Weights of a small GPT-style language model, trained from scratch on English Wikipedia.
Size: 14 layers, width 64, MLP 256 SwiGLU, 1.97M parameters.
Architecture: rotary positions, untied embeddings.
Training: 87M tokens, 5327 steps.
Each number is 500 + 25 x the weight over its row's rms, rounded and kept within 0 to 999. Layers, rows and columns count from 0. Numbers have three digits each. The size before them is the row's rms in percent of the matrix's.

# layer 2 MLP down, 64x256, rms 0.0865, rows 0-63, columns 0-127
104:491473485469523491499466479475488482526525480484504497530485492495484510505487542485485477540526470467476525507488547508516498534486531487519515482481527446521463531500534489494460515522543499490490503516474546514588454502541505497548527491498498498512498518477490521478500508494455496453491509517503503503503487532493507511548452549513458501496524492532488505512543518479504480454502
098:454495465516490482517478471525464498450578537452489507522502492536504514487428543519485471547501515495476530520528489494490491498531471554463500479512501494537513519504508501475457483514479492496512495497510493488466523522525530511484546544511475494512492497495480505490500500511481487512501508510505492455490501518478529506511471487484496531518532479496482557506495503485535508493533
097:481501519508536504530509546541508482482538464515543471511471510493522510459478488504527473499482481471507491491531508516495452514479487553477495501499493498501525485447540499528523482567472512503493484509482480499454506502501496488411484457492505562546531508508510445501477479489499503515515538489541498473511472508499494454494502496503513505481486521545486490520480529488489530483525
092:478482489466528518503464470465494491509486523526488489507528461477492496535519495491559539519490491482515489474465493508475514503504498455506499461534517500471497470488476508509481502455499462538517511507536474492501506501469483514505473488481482478488492411500509515510525520525557510515468500548477506520480501492498512494514476503504523534486469481471538516533447486528523543484513
108:475526537551518482478516477546499482519505475511459466496528534467530531520514500493524527551477515513531499513500507531498517507491547491506478533516474512529474464533507491463535484500432502496480502520479458516539469476493469454562532469526512468468465510499486505484507485510447480466511534490550491457489496527475518496484498523509486511492544500515485500527507516481512523480477
093:481525468468497498528531491493506508543522489496470500536475496472509497469480502467476494485483450456512503504453481497519506454468551547497518479482478503467527472462494501454526487549531499482473467507482500503503533471495538435510454494502506548472555519556498477511464483462536475495486515517457446513494513490488496488463460512525478526484470503464487520531490486476467520516503
100:457516481498516510486496487493512499526525499498504513430484475529465484513515534488474502468532474517511514507540510519508510500481516511502525521516484491466496512489459526480535473512511461516509494531505516517517510534464530529467473499479476504508467487477586494529515455453501510513501539455508485496511503485475450495534479498442521509527497508502509520514481479539484491524520
102:497529515497483527477472497502494526484499479519515505530477505513474507519517519510457550507490502498472485508526476533509518463487493520563522453515468515482504478434519497535550459490503513496476483516499524473501483523492484530492464507524504533517475508476529500499508447514517494506516476484473521535509502503489472494484503433539491521517466473516486456501509487523523539494492
104:520514485526511528497529488556463452481526554509504502465502472484518483515509518508506487498498526481535482518532483543521469500505507500478499496523504531517452553495516457535555444508450493586556454516482486469498507508513503444494514527458497489540510505481524488487475501522501507546459495522439517502509489494510477511516502504486515493490464520466558445474450519509487493476509
089:502480522453513496512443509444522519545548523484483539502516527504482508533498487501491526476489480518527505479513509488468486518514500496500496483454511467523512529485460499542480454539503489491490518467463515469476505479569493490494473475460490517496498499512446491504497523473525519512524511502515506501469499529500515555498546503465551420493547487530504472503491500476482477442501
101:577523505494493515471490531543513478487503522520482469451492514529482495488527532447539507525494484463523482517473490535461494490509448521517489513507527488526490500513499509488541505500438543511500508518467538502510542501506461498500520522490512499506546483488508507530478495529525528527473491516526525457552480498512510476540446482545479495474476515501513505446483485516484530519493
096:511478477514497523483473487576511528451515552522538488498449473468513492515531475492512482544537491502539523485501520504521480513522532518528488516481489485449480520475470511481494545499513510505494514500498480538527542553532491467553518485537489540518471484523498474472519530458535488510529486488521513494511498456494522540481520455503486468522539492461475519503542426485522501551518
097:495473479521552542520471500555469511530456496440497505511522501490495512504508503492496458534476526507503549522524535498514498486500485493495551489515497499471514518510501484467476536494544467473490519517487506497518523482488517508493498466450475502502504479500485523494462508475506454472487429477452482489493472457499472519493491518467494521492542506478458458549503542514494493476500
109:499484509483521476471508502490488499486483498487541488499478465516497445448444506513485517521483548483530524512493524479500511500488519486518493522472513488456474532479482514508486517495472500475550474457512522466469495514506488555484482538462494517514527531439504469507544483521544479542469411486451504501500506565495497458516522481471521486513511468470469455482503491491474494542568
103:546470502450484501500473512536519516485510470512505469485531490495471511529505471536495493447470521521500493506495504462479526509509504488436531509533490517509529485495483473519474481506495474472475486514516483515461487536483488478511494519557538522489491505509516518453508528567485479490564491499501453498502521492504484506478486482444505506475515549492521489527520507478496512474507
103:503509502513537508546453496499495481493536480474509482491455502478489510556495512544505472490491507487479503509519489496488484501513478518497491430469522490514486531528520529489489548520488493508451522500469536466513475448508502528528493536470537503527486494509498516511521516496527520515521519534484456473509494512510518473530453476497485499509493510488523499447477521504497462503491
104:498494504516511521515500509502532481498482507481523558487496468485495506552502458534522564479504534480475496477482490478478540503474513508480506469479472446504494501538550464546489506528551481474480470508511537493519515507563531475470477484489466505489464516515536527478484483494506511502446470470504465485522522514493526470475462457440517500516488497454500483481476441517494504526484
096:505483508548472487472454491517479492521509473503547478465500492494526544477491500506497517486522487505494534447481518520506506498547491499516450519505536511501509481489529505519521530514458465484541513491497503496503487522524469518502476520520508504525489490514536511542533517477490522509475478476520483515501468519454550512512513511501498462471499497504475530475520481506553485542484
098:554523523431477500526546500500465497507512497512473522482498495513502487558506527521489493476462550484509553472540508514504483500490481491504507512484452487473536484488518537503502499528540487488490485500508484520539475497508493489488506483469479503515484517503460485512453458537480472509494499532470480504477514519453509457475490514512517478532409495572545478512483494505528491455548
101:476431519511542435493460529498470432512480494502522519526503535505506497455489505509496517510488497508461475522477518513521503490460509498486518522518517482481506506530511493494491525508506534524453462506483481517538528511476479537499528534485532524472491470502466491452521505461472478479500537524515474514510455502532497501500477511499507505468504483469453496497516544495522505520521
106:456507523464528500492536495510474527515439492503466451481540485544517518455477485542522499546507468501548533464491509508521477506499520469478523461541503491505496514476470524540465468499512521501522460518495467524467491462519495462529508514516528478483422468490533499478514500498498482518507525485476496533471479493538475487463468543519484482514512485554502481488437511467484516526447
099:520520493446473469492473487492459466530480478500524500494452472488541555525518490509515520498526479498512508555485535518481501493478507479468503456503539514504473490492501507498486523527528508456514522541455455503514496511536526514478484553469522505480499469535512534504503476487506503495493557492530491542499476491485497501515536485478489508528573514524510498509507482484470537528540
104:507488486473524519492507454509465490498546517502537504486522446525554488541446535509486523531497483487511526497481496519523497516492498566516533469499500488498498479499535496525491500501532511464505486525514511515497509506475514495511447517453489467517434503496558497501477450509580474491521477481485463454518517537478486531490454488500531506478519503491509527476521501488511508468501
093:471503511483486500493512504541484548483521464492519497487492511505510468518509502509515496520508560464481499515500533513507549521493490469486508517533517520518536480504490495508483519498481468504466489547517512486462508553516523562477488501493551475535474486505484495509505488530516523514465482510450539479495514479454479488496510493474564473454452483518501499461472495519563542477562
105:483448532491437471532507504546508533493540554508476483500486519507481527550532500497511513455553547506506490486494477564525489456486544461509475480504482500470507513527511493497525475514525504498514516490488449500497505515502499490505539460531497504490509480527453483498503510499487529511530529456489521475493505526481494524461529507509475494467493507512488521544456519477465490442465
096:519447477480504496483516450448481478481510463526535429484472463517431489469523487502553511469488516516438521506507496495539505514511524519471477483530491507501495543462497478470468504502517494495482511500500506468491517540470466480519476521529481503472476522529457494457510527509501520569535494492486474501423488462508511556472487492485493453479466498496519507495544530514546478511478
098:543509497490478472478525485457507501525514506502458468468543497497458510512446470480516514487510527496521488492525505427427489512504499487492487524502476499516477500505506492521525530503517497499500489478495547467477472483503489541512483541531508508555560503497502501504535479525521521520504525502496485525461484544563538501500503513492549514488529468499472566493523466457494482497517
091:497502478526467467411542543507491501479484518479500496445456511502445512553492515513566496495479477486467492491502501482524451499499509495497488500518484468458443475496493533505529493493506498502481502515547505562517525514463481482478491499520542491517516459503491489524489488457477435525526473495542509497494498490497492556484515496510518503511477485505530521504476501499486506466524
107:543495509469524522485562517516525493496498488501496528467463462506531474471475496480500544502469504500507490510531470478498531517500550518481518485497470436507513513501440534439493482494529513546498478525531515481477516518447532483517476513509480548497469475493508481479491503474513467479481466554444498517556482468518520535498486532498520476510567481505503474486473494504461505470532
095:548458478458492446566480500492501482503527506519507442503486465524489465507449490498496523511502511424530521534542511477491472474527532459495498526518502474506525532459476508520519523471535555496506482486486479498475496542519531514518493529485516488493542482505495444502538481474464522511470478512493525472508492498520500507486496525531504513518491451488484494483460514510462503509517
099:509535503530526497525497494463506483519482500487526476514495503495485488496477478549468472495482521506473495492500531499538524489477534528500546533487494488476456498490474482513528499498505518494535492481481548520534504521495511498523509525510502492453515503513493494537479529512531473505534482495497500491547542481467474519517512483554496498513512544496541481495551474521473491470526
099:485470509533515502482456538510502485492498491456531546494503467478534485509519488527540540485471511507445510467482506542508526492467500499483520529485492474536535527530482485546487520512467522460510507507503520501480467550505506497475475534545492511461485470500471460515508468529548496505523500478527505465491488460557524477519515466480506566520490507502502488478484465517495532507504
103:554514500510463555491590528466504547505502510517493516506508521496474561522505549535514476500515471498442524485489518526507476513480477495486467481486501541527506503509537484473493527481494484501472515488522509565525515494510507507452525470533503503494490478493517516525511508504504516509482452532524479521454535454529529507548474555531486505454488506504468506504517506524467509534510
103:485517493471518501549498483476537480511478517494495435521494513506490496529485505524472513516513500500513483520486497532501504486541483513511500498505463484382482484506506521498443484494506480500508485478494532478467472495488468522540558528525488529512501467485514491494478489493500558512509478487463535497484524556523548505522533487512434479495467478491478466464466510522505448490478
096:479503511457535502487530448533487536475528494486507566509456524505540497477535478459477538482504525536553515526523460441481573505507471524514482498518480489499522498484479472456495486488505536501525527496480511480513497529488528467558510483513482489514544505521502504527475538483537508479513522484512496530497486516498547514554492466514475511480506466528516527551522473502463517511536
094:497519542517526503500508483469507478522493474447516474490513483518488489463505486506434504483498484516510511511504534469471507434480483532536484517475468502518501478493496488485514479470511453491474493499527548453525529502512560532516473461489552517465499501490499496550475531476504475475526557504474477499466557457526502540522513520550486493471487506491487510559517479510510500474532
102:436520466507559467528529505501473460461481465491501471455513486517515505505488513506566490509515473461449494499522496514513547475521500508451510454539522516519502445498499488520483528494470491508495489489496508524493467457468511498501466540494503490479513493517479520505531478511519458502471513412534505517474485512512474476509474488474436538518478501508527520475509489535505530469468
098:529499478524494523470484479555517481502509476455508489513513510552522497501516515491507466504501548523490492493477453483499528497506468528484475486511472453544499469499479520518518498493502506467509503489489531523511492572499542512516496517520525520467499509573470482501495498526467525463531507519459491473529503568473521507477494526538506532479491520487465466542513455508488522543525
096:511503529516448585490510529506455481468526555468558485493500495513458519473484471549507454509555482509500471449513483523514457502497472526530523476479546508513505514521482490511514511514475511506473502519542475495538486496518505477497506483506493517487498486512520523507501540496504497515503525489542517495523546490516474514501496444517500499468459552471467489514524516515487511476517
101:476502493509504549501500501489517461499513492491485453466534511484547517540488468464512493538472518547493480505553516532461530500529485446486503494490524475462478501503494493504521502483516508517494470492533484453526515538475466504518472534519498517501494549486502584528527483507530534482486508511501467513498530491492518529505496470484507454494538485517540535511528511514499480504490
101:475466460464498530487520462573514511472522493482517466549494475507499541511509512498499477484502511482489494522494511511486525500478511494476499515519507511506520477472502500513465568467481467482480501511465505519496467514487491562506546499525479496487486508551433477445535515465541513501526508490521528458519487534512545489534517512455499526442486515511533520493484507474508518511500
100:518539486465503523538485524483503517465531516517540491510488542513543485496500504464499527473455511488482505514512472466479531494512509503526492473526469491484552487503485562528520491463500476501475493513517517470498526510527504538499483521497534500514509481483524538526529519502483520478520502497491529519497487532540508568483488473527519530473542477478502514533484495484507479463547
097:516474454464483551513511473490514512538478521466505464490509503503502490527486492519510518503475518449504527466532508508491510505511519505502504512528547470535495480445486499483542492474526473472515431516555515503483509516477484467482481527457474503489516480490504531511503512513499502541498438546490495500520535492508530513471468468454508515510493510488500518493491497558502520501489
100:491456500491510484482499499512472458488519488495559508539533478516493499473509466518521458505555498480528527527475501503453560504483447485507475522513525489523541483539536523492487495485526472461461510516486458508502480464520519485504551462538562529501535475513490478494554493522457483505477525514509468508482547500484513532493508508497546497478564495465491487505498503516509471502477
105:493523506483528503486489521498515442479552537503541497464494484506512495493526514468456529473525525518467484503489457481523494489511488521479533514513507463485461490444508528467492515494471506490485566483493499482501515494490522456529477542512484504465453512504508474541478504541515500491503460524514481496470471454492487544523454491498502524519490538543499489454554487510521473463495
089:449497481449518457532501514485500509499462497494506444507481454511525511556500506490542476516519522504471558513475485470478490524498545452472550526493531514464485494500499464445505510462520502451503495498488528473468496510495475510533536474470469530480457492474485483506522506479439488497580508507490495487508496496500479522517522504519456471542508461546477490503510510477524486490517
100:517568489490510549494494509523496504457500544472474504546534495474502503556474494492515522521499482506430489511518440501482508528520492441487509504510524539550496516490474465480494473512494501510496445483523483491475487578452483475464487497518452531498523475495483558505526453512518520497485516490489496512538529523557512479523493497532495514508493511495524480510497491477471489530517
110:521482459483520490498492501511527508477500493457488567459453485490475465565504489523488522479467495461530508534494457489481508446502510528502472478479500531467487480491462558545524483511511495501515505492486481520494476465480482506496470532508502529523502543519507495511504479502469516499456482523511571516498476498450427477525471503516490500522514512504519486460510473534511466507463
097:485522552533500516577503512479499523515515507501552499470499494494498515499499499513491481511459469514517514485501511467463506505493523537474529541524513501478474440488513558470501494521513489502508465523524546489502510482472507493513496535494527464515466490528476472499466498541514504446495460482458489480497476539504505506524465498467491482477536512448471491496492498456492492519496
097:553513487455540518462495480491480487515485494513493472489497509526509508473481475508516487528467518492462485504487458484460512554527514502461465537510504520554543484509526470489505472492501493515489488476472490525483465468472475488531490478498473552461498491487502543477500479511465486531501517429496477508496548510498494487445511493492484471473453472528458541477497515507489497518499
097:539486501494532513538495519438505490515512505508501512494520526482496516480469484426526519491506509523476536554470512497494498562504500500518482522523569522481467478482519519495508534554536476487522504483475530487476526459520475549488519496487481506505487454464495513487479480522471527505514448520493524505512519507462512469484490485479498464490490476483493525513490511502496530477505
089:545459502502474548547529477494500463502481512533476508478508504467480509531491476558483471525505504489508502448531485487474506542478510508497462534500489520467495524502506498465490474474524516521475482483512477513500496497485488475486517446476470506483526539514510501477491510503533501472515533503496498479495511528465543504491503540510459483513444478522509502531513504478528502515476
090:471525537507493533475531518477528475488480471493500526494487539481475510510487518473503481521480538490494529483534493536473514506508508535482504513511547488499500515527512506549479416528494481448504474491480537491536492511486489475535510511500505471510490495530510501466480468519463472526514492465484474467525460523489475477472475516537504525507482524509496472506514512509521490451524
095:486494497479456472511455522493474458531536509453482496472496496537502471525508504525495507489528474508487519523515500512497503521487415499513492482496516485463498539557482470511499540502486493483498458461477517496427495502503479517499480496503529507526506463456519475536492514494526490451497525533531492540495517483526508500499529490495516517534494481539486478490510489465541480505518
107:518531504502444466485518534474461491505549512518502464526463477516560495508465531481535495482471485532463504485476466493494513523521499498500491477517515487461551527470487502505479520466487535472480504462484498503515483545512526507524508504505510507483489466515486462474476484478491505539516556529489461514517502508534492575525454483515523519475482472470495456492444505469481532470468
098:508487500511444470518475509496462497510484545522462466502488491474488513513493518477439492508532496480511472510474491501482481464479499494460530468461487477452523484528513489499458483538492481498497487496499509545558500510532500506535509500535512484478468486527511511465562460457466501445484514524528450495498485489510477513490497458540499525493548505487561512478499481516545471515512
093:502459562485500511470506489515491465563511537481491507506451487510480514521503486522460497476508482503498530479547546507507522483478479487505493492497463500530480444555547482505471522543469494486511536492479461551495495521494502515508526512520503467514518526467485549517514491509512516459463538484525525461475521465479513508499519506516512540472541515471503494468494489522511493534516
107:518474499481502523528548525534537499493473501529501480533487527501551499486507481485455516472503451496541529521504490498494518497486503535494503525494496517475463499512519515465494525449520530444483525539482490532450469482495492504513492437507453522457465473469489503487517520487485516448587514546497481515528506515494474514492548464483521517496503468554509527524522517506486474558508
091:536501482487488464515515516480532503475513532481520471495528496464530496513472494530519546546526469502505542509531493501500508488479518535505488476491526524532524517518512557548536514473509441458507457516517481470503496477495472493492461462509529538449502503531485532525481469522520425532531548510482515489489479504515511453491494496518488490509500481547493577533508517536525533493490
100:498539520477509533520467487530528462449508540508530477571502511476532464484498471545484525491484503490523486518516506508493521504500481528509500517527518544485543526486510490473515488543505524461485479462541543479457540443521508507515514492489508462512482502491470472510506506535451495512519523531454510525453495486476511486533521469554446497479439459527487534517505488524500509507522
111:500520496491485513495480467510501468482510512511487473497532496528521470519468512505470514503489514475524483509539475505514493506496492454495492493516520479497496456495508534547533477520551485495477509520539511480488528521519533491526454543486505482505534490544496493519509507446518472501470456512532491440514555514479496527525477507427522500530487542474447498514509510482484457499499
117:459499502494538520520504477522486516509468475463502541484502475468450491548507479432505543502505483541544540496497474459480522480517518497506533447512494477542487518528485478535537512525485451525525509530492522501508489515494501498527484486517491506524507472529522508502505497504525530478472473516497476540520525492495506503479468505485526514537517487490515516479512484498500501512482
117:492533467468521436529530500481508528479507512462507492483508517514550488505479500487473484523494528520519481506497494515490494469492502559533516502500522454496487506477505508517545460453486496528508469511496499512513517513515568504532484465495421503529489518496521515512461494486539503488465522490513488509476536488479491516484528437517518510492493588515516520466497447500488518496497
099:463505533495517462508535468540587503488496495496517496501493567498515485500500495498477507501509480486503441523516443532491479514500456504498524514529540516497484514443483511529528474484492527470493483460496468517514499508500482516496470507492517500497507528522493462532519536502509524538542491511503492499503497495544500479467520465496511469511514494528517514507499497473493498535494